From a checkpoint of a small transformer trained on Wikipedia.
Size: 8 layers, width 576, 6 heads of 96, MLP 1536 SwiGLU, vocabulary 16384.
Architecture: LayerNorm before each block, untied embeddings, hashed n-gram embeddings.
Training: a variant of Muon for these matrices, 940M tokens, 7763 steps.
Each number is 128 + 32 x the weight over its row's rms, rounded and kept within 0 to 255. Layers, rows and columns count from 0. Numbers have three digits each. The size before them is the row's rms in percent of the matrix's.

# up: layer 2 MLP up, 1536x576, rms 0.159, rows 688-773, columns 336-383
# down: layer 2 MLP down (transposed), 1536x576, rms 0.0931, rows 688-773, columns 336-383
# gate: layer 2 MLP gate, 1536x576, rms 0.15, rows 689-773, columns 336-383
up688 099:176121097154074146123134112093118131131125064104106122094108087137126144106179118151108166083143156129137160167134149160192180174103138119083062
down688 099:084127141195090164154060134118160121143181063176106079072156129101112149129101109183131162189138184116138174149138120168171095102164053106168098
gate689 091:139149173080076071132142151140128125096138053140150112148151114102124092152123163197148090183109103151181127135154154150066132109084138156157125
up689 091:177171183083103085084129150134139101114138051144146122161109090160127068081157165155116129136136202166116137152162119108075139131097170120137095
down689 093:181172138113139156069170152134138144141180116129103106125111132128129122153144161102157108128113097120069145166135169105098132150117075127153115
gate690 105:151108146151121142129153131126119081121124164141130116115190132171207148119090145103162117104094146154115129167110141063110104126147133148112128
up690 103:141119169117094108135138144117117138144080116161103133161184172077148145105183169126124158130129080131097159088107097180120093161164126126165132
down690 097:147150089191115078085105099120175158126157133153080101190180108196159121147111070200083170141117106152105129153089117126097158153185123155143116
gate691 102:116170147096155151118104123094108149131190121139111123138089115129116163135111155130130123107153125142205118096103114138109098120108145148149095
up691 113:121136119153141174109144161129088110079141114103189128111054195162148112174135151129133133184077107145114105139097132141116118174136122128171052
down691 107:148129142203177138116131077134189134141121147109133134151157148101071114103185134138108100109138127158155106185130094114159134112140123162102157
gate692 100:071106146129155138076134129118112170104101122129076197050078168099129169142127152132135129087116103128078146150122127218129134100129148165090138
up692 104:139085162109113130122139122112127119121126138081121061124137124124093129132150136179145130131132117122080121101123115135184087144183109145090160
down692 105:127100128151141100072141119116175241075176137130144096090146136113103121138121124111168137068150127140080183148147117177140107150165140100162192
gate693 096:110105120119118120099105136143120097151144174105141127114162158155104084167110104053110125123094173147169148156146126096116149126064136158107147
up693 099:140086063174106086127122178156113225059143160145177144087160114142163147133120137078132104185165106142161159107187100160160139139150112096097142
down693 094:129111066080131147133191120137195148196097179111074096120081192130097105186156175139091162126107134105079105162151103124140131136176113116140180
gate694 102:148146076155165133120166111137115145103140119093139145086145070137121130156122150136144120129161161178094062179112222170175128138203118155138167
up694 102:098138111127147153167116097173081139168116153102132157128156107099146116114165078105179103114169170124124138103166195130139103085113111121152133
down694 101:179117097115090148117186108115118163183110082135124112137068071136152090128077124222134086130091117148117136084073131118147182090100123165158091
gate695 096:151064118157130142107153088079131141105093104090118083156159113169129051129167157146136159128112071095127174134127193127104101108141125117172137
up695 094:125148108110120161166157136112135174132147175101133092133130100120168126137129159102113114101096159073078136188111172101127100152152084085118135
down695 097:090183137102133143156145104139091123047130141063103137077123158087131146126118119085082113193154094178142099124173154102146129116157172135104144
gate696 096:127131114155075150143138097161094137098076123119100124127128115147146158128165166127126102074080117184109089077102081124114129141158148102109130
up696 101:090133087155101143117135103142144109109184098101096164129106119127089157110167197126115055166167149125169104088168109081096142175107172164115178
down696 098:113122156193115162129130136110087112083129144102062135097090138099081125067116154180148094120092186154150180100083152067093161080106148147061089
gate697 100:151137116142105110084137080200095116148127213107121076176032126175114158165171110144114116180114155104110151100108121124097119098137162115129102
up697 098:106129138104105075167135117107126131107105171151116136114173100181237083086071066130143161105111136090135128117175110116155106102159164079045196
down697 099:155093085052128146122122161138151107123040159142076085135138142183144100157130134151104139108150089112154140138131099095084217120141111163092092
gate698 097:124117095167114180154137138127089100101160174156151100080143109112155128110174141117181099093160130162084104157146164145129115113124120015125134
up698 098:105108105184070084169110070148081193130107153103165050151196106108136124133108091109121109222176162143157082180135106138116098080141071128120168
down698 094:129095167097111152140146122052140169115123119159200113168173141136123128149171086147126177051087078144125141116107180112133107125185136095089143
gate699 110:124127104149138107185187179122090175156132155144108058116123118093058157100176176165143048109173116150175186096168171099114146112142141152142107
up699 106:126079179078108137100082150141141131085144075138126072123126102097140173140170131147068107123098166116111070137134189097119121180161065132102129
down699 110:118145135121122123166134123050025131103102139142123176184127082144150070169132080172123084112099149078132109166078150062171087172143084095105114
gate700 105:119123141161134040137166183129145113157073111121130123119138102177138111107163136105105092212117153088191129166122121162165142108162151139111067
up700 116:122119150100121099125160153158175029137142124090131105142112116143148076113124085142108121165153156132134120137099092158162119095103094088153168
down700 104:146105169110126093117156149156231130141089147095148088146154101120155130142165163134138082125150088093104171106116107152122087217101137122179151
gate701 100:172130121169104113100157084131176190082106119143154139200144092107165143148176170131141082089131114159184163112123127102154143122094111163183101
up701 106:150091150085126121112168092115151127054114088158118164157151103068130113102160136104182137158153150128132133123116090106080188175066123166158127
down701 100:097076080153129118146103135187114120222146160086105171094161144118060147096128123081109118111136141141109105133173160138144114107127150104106134
gate702 100:159093140141173124120098056132097111124104126094097017137155098100174079139117120086151119120166140114149151129110175052174136112162084132125157
up702 102:081173133143127154100129089122162127120196128146136071161129128142113168110207084152152160149116218171113158133123158165154138155114092174135159
down702 096:124102120146125164159081169180117179159109138118124126118196121119127159151141142193075177149133111096158145135124108221093152124100119123171113
gate703 095:122153103127086139121151165162139094172159115163139093140128142190072130107170156135175081108098143177093082068127116145150120152129164105165150
up703 094:150151150136149153142128169111096153085087157169100156163132189099159153128089115101095128119127159142105122096114068119106185154115158159145166
down703 090:143126107180141140168092103123157146127128018106152117101094109111100141120160104171080136094144098144194139153124135064100134107117179101137142
gate704 100:074166054137077133077144163165097067136083139058109134127192113178162128061118133140146124135080146140090107139094126034145118071103089150093113
up704 104:172137099094147099104074123101136077153110109091090140199139113124133126136071121126148120147096089126118093106152138071101072149136129155159108
down704 101:135138156132157116114088084117072095152128116150111144119149158141186129168089150159102180103090073105152127135109135175060145144121131118147070
gate705 102:193118075062135171112181118143102145087079127100135166100106091161157118119156109072085098164151084166059115100127158113159163103112140110181125
up705 100:134176111127119147098163117145151128153157151110106228092118109112129140106112108064142156197219172141107126158088120141132129144143153133128093
down705 100:137102111139097157144120136141149111117159154092098129111170128131151110100154153041085142200105169140154132091211116218185150145096085153108149
gate706 103:120112126073094145140160124130128149086143144134146173151105156145099146106128099209091170074122120161158060125094131093146132115108121118136184
up706 101:151085163144094117182131147131191144179082131112102232142104159113100122128096054190181090132095122119149149108065173096090108156138136173078162
down706 103:153155142170163167159083116142106143199069141141079127146185132204152100158158171179113130127104121116150103126102170153161099122124146186110122
gate707 094:086137150110150122153093149144133078160138097089045211074205127166073107184143080182137118070159136094165123157125115166124137081195090099127139
up707 101:120149142149161124110111131159157101084157122122104178127045096110149078137075100161119149207084148151062159142103152118125128112106093051194144
down707 098:132182147103107169097148109118084118116121126115079089059175161133085114131076161079151149084150158134118107153145113121133106131129048147150155
gate708 102:154118181138151112188065145160150111167150105087183135124144131105082115106188118173136176111111154128139112079152143171118080113098161173101155
up708 097:195108109178060102124093138179123079118155114126110160092059153185117103094123106125125084149155173163139119088138107158169114053082146122120091
down708 099:148170149150126193097120163129130144153109185147134159069125140144084182162120152133104126128101139155122132142129077043144149160130095164132180
gate709 098:115099146144197086165122116095112131183127105168158162073178123109141099129169168124095126139120113110116105104162043120090106167112115152105212
up709 094:187112146127098114126126091171078135112109079140087126205157142112146158119152108126130159131164136117126137091155116121093121133171092100112115
down709 098:135113111166154170109124177099098142111184138126161126136126081138089100146127158069103111145094130126146076137171125117130143101068127096136121
gate710 104:131169080124081102145096209111081151147125092158104076105086096134115150111118080143165107115107087091124143139152127171127089169145095146166155
up710 092:074153177113135086171096072112164164157144102120120149142151147094159120126153111182114103120180149167089141064168121126159123163153192110155089
down710 093:142117155096181196075154090154140130180083105161111133109149117122136088154085108173075141160144145111145185096105130198123141134154122169131159
gate711 097:086106102096154114136181118117102096102076136098125095162109091038138109144055137147093123141106129111160109136072149180101123076116131169078129
up711 095:090159096116113078112120123116165133165148096159142125113152157084111105156135150088082135117072107153163127130132113108144114107124098101106144
down711 097:139158152126114108135139105164130112117155062170157152148192147105129157136113111180170116104150132213120091132125150127137112154120090115145100
gate712 101:161206180114073097160174123108106156125206138105158114154163144129114101137104152093147100139141187176108164105151129139099110063094178102154178
up712 100:095129170141080114129137100076091162105186090103127126090055122107051101056149151116114229156121153135126106107101134123156134131101157139127101
down712 100:108150104155062112136155169095104094166164129096108069167072146173144132072138155148122173148088055085109149079102149109206166116152174160138129
gate713 099:076081208128106121087141147160042100137113121106119129077162063167125086160081058129124100135129092144120096164179122164165123049119151133071114
up713 105:123090139098131154138110112089132092138125154083155082139143157154128090100097156101148092055121121152147061140123152142174156117163176128124061
down713 099:127064038106112134084085080151098086137126157133107159106134120073138106125182071046120116135129140103107147161098165121145088156128202118108116
gate714 098:111167152154182177135165155166120174121120121138162130131164102119094102073121110100125126146241045125167104133094106117153175119189137190116127
up714 099:138145144091086113099128181134124140131127139122174151114158114051086059140145095110175120125083119160111228113216087137128112165045071134143126
down714 098:161123081110097158176141106118138087104140200154181160151109114095109202144133122177150129094147138081112132142089128131097107078134147142196151
gate715 104:189141122141128171101139144131139086131202163094063126137126137069096068118133099119084095095078128151167099118067131132102131034077130139092182
up715 101:129140116130116095092135136158102146131065147124163166186121135145101163168179163167127120128164133098100120109191096129133121143039062104054146
down715 102:110133116132133152147153086132093144122126144130130144122132128070117132141050157108144173087109126069121080163179154169119072050123097120114096
gate716 097:082064162144154153127140184093080121134126099081133163133157089136109094105140106123119159103151127111102130154118147152124154073128174133162122
up716 101:148125107126107141123059108156097088143090166153163150066103112144135162124086135078135144122141179098177111138128129116177144143166104088116125
down716 101:144112121152158166096085083150185137177093105144071168145167141072131112119158111154115122160087096200116126161121140080073095112096114136182153
gate717 103:138154193126084114191159113135114219081126107137141094167131098105150090127089167161154067057127108134133127107126145145126066084116109090137076
up717 104:198109107123093158132139061113121181089093137130133177117114143161099094143116126169145082148162165117141122128165163083105079174125095084139088
down717 102:153105159177103161125119138181139157124108097132152056126172097124129136062144178135156158111167114131152164120165117150132098107160130149132163
gate718 096:133108161095175099118150091158101149129126154137140097146136131117091117104102060123120220189115184137127103105135164068148157166150087139169136
up718 104:129163097121162122160190141103079139187125170165105093072148072176133173163110160151151142097143180166122130106063120114100139201129127171129139
down718 100:096161135136135079182137066166128136119152109145121064081123060122137202079095169255108102082083176067172143054122152183094142113162181151078156
gate719 096:124140106130160151141164120142130093103148055174114101174153168123149071112155093130048103131176101108161152128167043140121139133060178114110125
up719 094:152035203105120121121122144216115154124146133135169124156144093104093153165121150150147124123138180131098143093104148159176181093111158130133145
down719 092:117115101117110174135134134090080145153101130127128116166083135124125099080112127000148139110137064077127115127167221135164162153143100154122138
gate720 108:145129112169155105113122133124134140056082144082208126101131151119137149116108153166187134077110156116129055103145131151075105171105130158154119
up720 103:164156111089086129117139138082147102155091095089134170133164144104088049160120165126142094131138166186128144139107201138171181182076119085122178
down720 100:108113125126173048165163121079098117097110135104092072094165115129057135149145117118063091112088102117151115164149134123115172131128134139127118
gate721 096:127081116123107056100125124103149176128139151137092146072117107108063135095090090140137174134110082081173140065145135111136139080124120133203178
up721 100:131131092114095159137104125071101110155150153134109094132117173075114103131124190166169123145143055123135124145186102157138103124140121128126196
down721 096:126193113111135099160157096118117152097142140158054121072132152125188124111137130110143102087140121103178122155095126045135142131144073168111112
gate722 099:118128133158143140143134129073092136132109134122041108121154120107143123168163160208081157118128136096175147194092115146115142176133174146179152
up722 099:136136104183107116144161138141160085076146096117147112171150172128165124174105171098135125170090079130129137121141095151136121128144103117079133
down722 101:099165152090155115094100105138141128153118105128120169113144087090125180134161137170112114161107094108184057121176105078113126128166134130096107
gate723 097:112116051141052116116153078146161149142099112138126089143161107142110108126155112110052119116069149135152176143152122151141141111142092116102144
up723 092:086115152183164104137158112156202185140145077100110105139117183114162144107139100163123114068100171174157153105146081148120161087095128156116134
down723 093:101114077125127119125131130158124156112138172125088095117147191089047210126119083112086133148137134125109124163164155144136148101174151159095182
gate724 096:150152164113195173186146153100087071133086146103135142112137128145108093169154119161153153089141105118118123073134140082107091145130131112090124
up724 092:102158155085149114129123111117155189166052146107118165092153154098099077149147030102215156135136154131175208158131093137111130104133160119140108
down724 094:158098121137060140168096091153161146130137127177079095144123158101095082157086110101170162127134117160144131113163128139156152171092133141127161
gate725 095:103173156167089125088121143151125126107112130139115142101078125149156182174106104083217086106122201137158083163159143116106174141115156129109101
up725 099:086181167117145157148118137086180121105099065155110131137140177175143104061129121124140152076161089183134147154176129100165115143103170135119146
down725 097:095126107067132078142073151133145145161095159107129132146162085083147183103186152171067119102173115150164122124126062108042159133111155133119156
gate726 091:106154164096140105123121097102083164127173101107036089131165093159121166124096154113139108147130135145176079146105170129136148108102105151153104
up726 099:176082102172133164121115068098170168127210121048114133144085138134121155114096193124121169164183159119127074090126124114118105110093146158106115
down726 097:083131135102071085117151072104098125125108139211118102126125144137139147084116070154164101110125118143203155121125144172150161106165114101139114
gate727 098:118143175105181146121108169174123137110178123161167198078115138081155060086100159104114100136082175115097118089153082079112162034143164098155130
up727 098:121121161138094110123148124067128214148142133134120061158151134092114192152103112118087137101042162127125044135098092108134072115076145128173120
down727 098:165128134133128113122154158128139139127110110095111176203144100130127131141091161140103147089155123065125110124173166161134112116146141083108169
gate728 102:085115049147131122158167175129168082158109143155128122162156114148070121110133104134118150154106202113127132194125162190069154077160163097088168
up728 102:214108146088110113148140113121087171128150086096125069156079093142046105101091106163178112142143179153101167126097126168108174146115149183101050
down728 096:113132128156206152094146142114146132091165081059092153089200130134163176147099177108085122065110125169131128171100111123132095119164118119088100
gate729 103:130092054138148098199108163089133095079160137109147188183117122090147095120146106187070109169170069085182138127115098164112106126102088154125156
up729 105:139089100096112150067097078154154173102133139141062092137136198174101147133104126069178145101110086124100099120130101101124096108125134135108083
down729 102:113147134175139169078204164137041119105122179139079102094074106134099147096104180131150128123121126159127125179138115134111147110142167110114112
gate730 104:165140161148147089115135141200115120074114075137142150157099102113112142079094202186121081086158103130125156146156118114162075130102136086111099
up730 098:101087125100100152145114116144028100151163077194122122151125134118121149168163157150097157122133082089134156138140133123157137124165155147118124
down730 100:138130118130086091104165189124120144096131102047090140133146081096080172149108105100082104117096139129135134190129177145165125084171115148072201
gate731 105:094130140149099150131123167101164106180110115132145114155206123146151095120094129145171160129126139139146105180166129131158090098163111138091129
up731 102:185119106094146122114167182116119071090111134125144165100131132136123096128149195096124147117110137161179156129113138073167145076154097154156133
down731 102:170180157139168099120156144130169156132162094156125123157126128159093142141110112161143119068142121107075115085151153110107118136136136139127123
gate732 102:104129159193129110143102144125104189179123188120100111111084120201119135139110094161097136146098145126152141226111157143113120076124129123116178
up732 098:091098183158236142099135147132064174159133104151115114122149084191090157142144130167070111117106140138125106140176081125155108176139105111075070
down732 098:148079105108159176095169135148091106068149132095119149092146138105163217106174140105145125121157112116108117128109113154132112137096137158124106
gate733 097:099110107061096129082185106105133156156064134088108076131132090079190180160109153134120150119135068163147205153133107150119091100094145107129157
up733 090:092133100126124191074150125106172182050116129126099163124166088132118126095143117176130132136143043060196139107140111086101135095144148139114155
down733 098:118215068128095104121084196167132156112104117097118117121115127172062128060086164126109121100113057118111124133085123091113153145150078111141138
gate734 095:098096073143099177112181172154092120135105109122157126163151188039093076130119099125149127129159133129157149064129145122055156116121084130098110
up734 088:175195142110076140136118107069085131112072119115139093106120094125107105096109084106114149117103158140111138167141075172150098112087116147107127
down734 096:152075128152113219127190116133157105142099089140134169147158104138101101080093106136146152107033057115110142133126114110126140141157141083143201
gate735 124:130091125101196145092119142134088158124114183134114158147169160105191134158085093099103129092090142100133083150130142093125148104096166129210132
up735 100:109091079126153150128117051094172168133096144101142197117162149114100125097071136148136159077109111132147096127133155025122164145101142125152122
down735 114:148208153157089137153154156167137106144116070148149096141058085182113136115178139124146105139185075120086108132099088154121128100149120140078136
gate736 102:109177110123157120156133121170121134096051116143125151108118156140087185118143176148130192155155096110092134118068121125105122107177141137114115
up736 100:082194094121136147111164130069103104135153118145091160126080070103178138095103142091115161138162104176118132141105089172119148117120118120144144
down736 100:143142103177120099111100150113127154109165141058145102157136191135172102143124089089166154122120135077139104139105148128107118132162130135087150
gate737 098:159121057072075102126123162212093093097123142117150121119118099117102190087090079166108120151179133109109060150117159147063136139174167101083152
up737 103:138096104178137121130178169115090098039179147178156122115095104121130145105163115166128081128184095123116123121191100188156134133172150207084129
down737 104:170153093122107105078139134139138130200134126166122166109161163125192149141125115224141150195115074229140119135059143059084163131109127163149111
gate738 101:138147152149111103136148178135124092152132101125158120164064201168104107140095176151103121105135166118095116174108117153139162086194105122143145
up738 101:089149148112098111063180130132094139150150125103102116123092132108112107128080129138127174181189100150141154163096108129146131114163109085094115
down738 100:154157122142045094171153173099110159128109111147153110164168155107105107121136164010145126102120096147134116147151147135135098098150166105152096
gate739 101:126174115122087156070088176116141145173109127081126046171163123144185111149156120115127090091110163133124105161111131055033103157146139107117190
up739 094:137068150150141135097116139095077166098140144165163094085104184087156089127079128080063159141116155083149103125117155087108154132105094127191137
down739 094:133131110197100086087113106147154104131119100159136090143147100156115204176096135083139168112145118191102113142162099141112095087134121102115094
gate740 103:114110147173090138170060089078107125092176055110194106183185081131145152117205106103161109083205129107147156134093120154142138115154128116172101
up740 102:135120150144139112148122126161141132125096162163089127120100165128156126088139119133115155154136066123152085126200097095076119123166141130108168
down740 100:078128160112153069041107125144114081161115164117088141161090105137077157088067131180134098134122080112138108192129120111124113146104099083152135
gate741 104:146186124117217146145157163084139161139104146099137103073190148106147098040141162091103156167143134165085164091120114159147136143127191144086124
up741 105:125147128060108089125150096178077107143044132122142098170161117109125153127161088125099137143178188095063057124185136116146140102153095212121126
down741 104:143118142125122118203154123093045221151128150142077076147148170087110139122164135137160129133086127151133148091126136149105067133163185100147144
gate742 098:150155096097099141141136128135090159157124087100166153069106192127131134125070107193142103105122148103134167162147141132121124148153183144134147
up742 094:150112100141089144130124158178139179167159143082140114120188173142100188164083153138176108066145113155116208139113130150131173142158179129121112
down742 096:160128132143132084163178127149141086149106142071091094130131161101097177107075155086156170053112136145134186110067123135144101138112127096123112
gate743 099:069106179113168096132104204146107093141134129201065122137158155172112092125102105089144108126209156122082083139153088171076171179107145139149106
up743 105:065113153105100064046096084199127151093080130088155085149180158136113100075129049135092077155155142101174107103164139134130150116067167108168153
down743 106:165131145075150142085146043083118136183129144196133069125085088171171143131143197181104082142167094091075156114177096108108130164153123098117121
gate744 096:090180137159121071160137094155076134135113129188112101143128141122206136103198099134112140165150145128162148098116144106113167172060180164194129
up744 095:095101101167163091127115142098141157130131113156123113106109170164130112159161161142084111159080167100169116089141076131094127115093077144130094
down744 096:146193136086157147125130129159114177104201180117100098220187115122138115168117123099152097102171099111130136129122160112099123102217091106118109
gate745 095:089104133134119135130129130132078184120151114088181157089129142073145076083156124101141106117114148189148100153118145128126123080177133186100144
up745 099:056096175046180096087097167158125165119130094123079097127103114066113075189154072072143099098161102108096093127125107140161133121128161175171157
down745 097:116151161140148135122106119064077170139139150081121136080166136127102150093135112107091127139144153088145085153175085168105122069092066152123162
gate746 098:075139155139093126169139150134146129090168112101101118095106097170122162131100157119170113147130123150129164141150095129112081077162103095095149
up746 101:118106148122088137118111141090071133172101143154093137152140087120171132080119137108100083126137122163199115156173117108187122138113134161165152
down746 100:123112103140153158147154156118147119055133180080094125130128098103134126128111087121097159130127096100130089140107150161120096128123108096077116
gate747 112:166159103065127100137118124125200118097140124116126143122184181090123146086121143128082097209161131102117107090100131135090075095117170127105125
up747 106:126103140110115129167107131157153132104126120145169144137142131138151096118117164160143110135126124163117173134189154154206129132076166197087123
down747 098:112093167159113135118154106154139170146134078132195043141132121204103143125111148147163177082108134171113175124115162102136180127160130084160109
gate748 099:162115116171141112159138104129106177104129115117195100162076119121163117192073172122152118158157167122128142070125121143169108108157111122142105
up748 099:160118103137106128150123106122148138077101167127125131106132080167139104174096132085114146139093129154180207109118139151103152175148137079157187
down748 096:113125151187117091107118146053143082140157116104117100123211137155114156105120124248122176152137142090079103158122172111146087094145148144144133
gate749 099:114122110170125157092123060172112166087106119132117128127132126136139105103149141141132095107104085130111097168147096033126188094142133137165115
up749 095:154146135117051134146167093165106110064136107116105087141073138159139134137125169136086093163081110136098122120137104139147105121150142141154145
down749 097:136094098117162098071144162132163096082110101130123126138109114149152127160123060205134129098126147112124110141137145137117170177166121098117076
gate750 098:159059096107189152101095105139098120153158091080117115163070117132154097132186086195079121132146103110160146057127176161181109167159175076171121
up750 097:089143156156134100093096148109081066172113147153100136111116143155098134143048150113046210082114136114116086169177155075168150136112128078160124
down750 095:111134110133182141130134147182172086106130127137143112123160098140144144133153150136150113137218174109144151108122169117057124181177152107118130
gate751 099:102126087116117068145074161136155132131119140149111173140075110109147118121143118154129131133176087128128140090155078150136152101174072066150146
up751 089:155108124146180174156165095142123183112162112094186137160209101080146124148111182105146201096135154125119117141138141140143080104109104152097102
down751 094:137121174125163131222154115143155080184142075120114113164175105148075097190107109158137137055122127109142121146118122117147045115108131104104165
gate752 097:167069168104161157095126165066103171104157177152125131212125090176197138100088098148168122137120161126112145094116096102133146127100102099139100
up752 100:147093087137127083113111149106101150140167189172087092131152148153234151165078137100121134171167072092075130127098113179133159110085119152156116
down752 095:126158102069116078130175114136130157076133118099151154138150155195108094159141165025135121154117111210129160090137136066114116094108082130147166
gate753 101:104136102110166123152150174118119191136092101171132128071094088083104130131114131124073119123137146108075107127122120065092157092133099111135171
up753 095:149134183131153118133173104079155097144113113144111143148118112136121145101113164129108092144142184198103124113115119142111137075049148111116122
down753 097:113106087149156175175091146153094157194101089113111120173143145144058100164171205255113127073103122127134077172107166167115128125101092106086106
gate754 097:161113139125080146147128211102112078130141171079131183091127147135121112198170102148120120144075104198116085164121101127121144129158086082120154
up754 094:134144129085106144144167106137189136129159127146147074078138180115089170093118170105095115127085132166143172141154197058134142107088100142073155
down754 100:149166104108114105184113121134113118117143195226176154123168095094122082122115134117161112130146149123167122117160132056121080141178081131124116
gate755 100:147105083141120135168050175103157123143107100101112122135095147132131136212150095160124228092095108096086111129058109179148098132116131103098096
up755 101:161109087136117126108118156152066116097134124135101123086120103088156177203148149095091120119145123249163104108079121115131146117129155127142115
down755 095:144165117132114141162157152186097117145093166165141159132140104121168117140123180139156084117122129188119132103127101168100112138112100154104151
gate756 098:110126123133110147089099143175074126079175185212105110106129084130113183133112105159049145155115143136095102121143176161067151110058106149177088
up756 099:093091131117130151117094130161140135141091173168101132126116124127118140119127152138178107156120074187094103172131143144139144199127078102126128
down756 097:136118133119128096136102097116090126102137176130135121119133112199137130105112122179143132162130085159168048151114093123097128107141148127132159
gate757 113:129139074106114167099145085107166173136111033154167106131143137144100145130136129187162139099092088075136100113148145129115142140110160134138158
up757 098:124123192149090159143136121187082186169095097138044155097134090088132101119174070120160125147124105132134175146149169131160104090107063152112118
down757 102:123150151154099165155143121171073118106143128081070159089106155102113204106155138032077133130097141130162096143161108017127132159126105125153127
gate758 099:111090124136123167108192091163136122160116177125126123070121126161083129196093165116082069076135110155145092137179107089064149134114126116167164
up758 097:097122096119156111109080092164123133135165142160079102169133103138141087160129148120106100098118168180123085180113164087113116122113097113150204
down758 099:170059126087144112093121145127144154156089191162107061182160124137154095170156135166156152181126141098142102132156158158167159098151129107133167
gate759 109:156159139118119072110163129114076142132184185152134123107136143097091094072115122147108132151100153134131133208068145108139178117168085138132107
up759 101:207108114080144067074120078156101066151175144147159082173135078053110120118162137181149091189121148144105223190073117154127098130070095134113155
down759 104:099132175125139090168139169046155123128194138203140113082162122140179130092123119185053151182080103132114121216064123167139084117151110181111147
gate760 099:104110095128060146111080113163088133143132188126144152145153142096113063077115143159115129140135159099110129147089145181085125110134131152101125
up760 096:095082129163137146128103150131123106149126102175113112126173107149125032149132090138083103084157093134105146129149134132108145114138135140081108
down760 096:141133143106133045091164116165166211119126134137136087115168128121104157159134141158148171170135089136194085110119143103140112066051099151159157
gate761 098:079158118104123156106148155136055143134164114158100109117074189159145130148175151112121105195087105167112131120114075113131153151169108127123118
up761 100:122105109120182103108095193110072124108051111135185106153176160141179070123136092098144124123160128133139114161077137155177141091108155138156109
down761 101:098096153107139204160106124175113128093134106076168125153106140104187086108156227085145105141139118163110167127047166157150157139110104151137124
gate762 099:139141131174060094070087144140081146119124137079146176174142132056118111095158116128101189158167136171144179108079126131155098077149102121071197
up762 094:103088126089143119064137120064142137145122115146141116104154125120148109095125044153194178166141102157080119141141127129217119154159091140126102
down762 099:142134148191169168197103115090114120077090109122088136094126116127127103190117106131156122143141174128089170142111115131154071181077141077108120
gate763 095:151118117185126126093161152106092139162131130100123101123105113121143135134113122141092099132160164163177077138104179131107097132083147149161151
up763 092:182129100153148113171094116106090126150155056127145075139125104142130160163087217121126179139195095099121120105211190176120142145213152221156125
down763 096:107187111087150105137169107168123175171090153100158111082150093148159140145117137210135127073166141164182143228128156191097133151088100108137151
gate764 105:174167139088137157068112110158122176139121160110122113138132085150085186118116182184113156117122105077117128068115163103075127144098102134135127
up764 102:114129073062101165181197153109099121163134097131129106174130148084136165174134090148129107045142115130161108183174150128149152123101117125100108
down764 102:151094161217153195130133150072116119152151146099159123136118081135118055106135086190128116112128206176140163126152154132133131124104104130113117
gate765 105:163167089106150127076148127184137107045117163105137119095137139148118114135070121126162117099149122102115109090123165063079149150072146043114133
up765 100:157172146152161174062133143160087105169086122176160107085078160150149110164129092089138136115152151084114161146178159078117113146149139149096118
down765 106:125152099120102118125121116116090147168105147102174122173119133088155157108107177102144163106140143109118146115056132102109149146138108116088135
gate766 094:116137042088138169088078139178091142141178043064122111092066103109141164085123094125128168126201134168122127142186142119140065160109067144142141
up766 095:154136126128137106175192103157123090141136177155200102092155099098125103188111141033148121109116115162052202074115123166141084102034210143112105
down766 095:102080130153122092132136067105098131137155122133089132122184057136156151127150139255115170119134078179163076132123125094132100124121098142103100
gate767 101:171119078130121166163183105146127143080151148139086147154129137121140111149145137108089112118167137104113141120112108115108172157127169169174122
up767 099:144073142122105102123085196058098139076068120125162213157130116179118117114078103172141131160110108151111143128096165147167089121076102166077154
down767 102:125156155163153141138109144113091093186102092090115092123139155191070115104118064122135134155088091182153098134111096157106151099166123105150137
gate768 100:091169082193136140183144125159126178077058165122070102140127129147117117162143162154111095091181170114161155108136117160174153089124122156166116
up768 103:099114064184155125169130099156066084126105191126097147162111171141149185161103146181098162161067118143134094196118152096139101115178181073093142
down768 098:116105131097128183129174131142130165212138124178120075113136082113124138138117096134101172096162132126129093094098092107083112139088143085159135
gate769 099:147165164134167188190088116148121205096092080066115147096111169110102099161139128148139114131082104081056136101147104153151051164153122116105120
up769 097:120143174111118116116093134115167127160116209179129141200149101105153144087083149141175081140155138103097152122113124094146134101058095143118122
down769 099:153096088117115127167117111154142068148072154137017129112131131157141072125122103127153109152122134163138103106151130138097136126142125092149123
gate770 095:087153151115073141138128125149162084080096139078088062104093126082132107142185142115133110056158183127121235037074115148151138134149155123150162
up770 102:153174113063138164118095147173115146108112138099090202095190187081135129148123102138169064138130060160153119074113107126131103156105122157123143
down770 096:171106135147142169121137114179178162123114087169159154143112106090158110130159118244157100182090145153141068172165122155162147077156101134131134
gate771 101:143132130130119128169164119129133179084165090153196139117185131106100158108109180149111103187106094124116153125123160103116136062150146162093114
up771 099:127203136093091155140079113131082104143054122030108104088180130158117097152166133158148185156145104108068112136090234078098122122120140151111114
down771 099:127097142111203096156084138153115155133111116068134127178107120152059119154146085176145140117108098110069116124131093149157116126182165135117142
gate772 100:167105124136156199121080107104109167104119083175076146117180122107083184087106126175152124138117139135092179122134121112126179129135161180121071
up772 091:069192118177083126100134168131131139107172140129035128125105104107152157118178124125128155123143106129105147105154151145123135139202129124139086
down772 099:135136124094144116004154100157114114118095121099167125135032123140154086146171113120057181123149104152155145120101079141166100167126101126205104
gate773 102:121180127101138158115128152175144146149061095137084117146119105150090083170119135164149147132157162151138140040101114143119137137070125151164058
up773 101:113171121119090105121086121158151161109091174141084077118132093146093158099113106099143156108126097135162120136123079116174048137072211138113173
down773 102:089093145137146117131075104173160164171159137128141173093123096062087141169111083107171110077141069104081135127179122157084064141124129090152069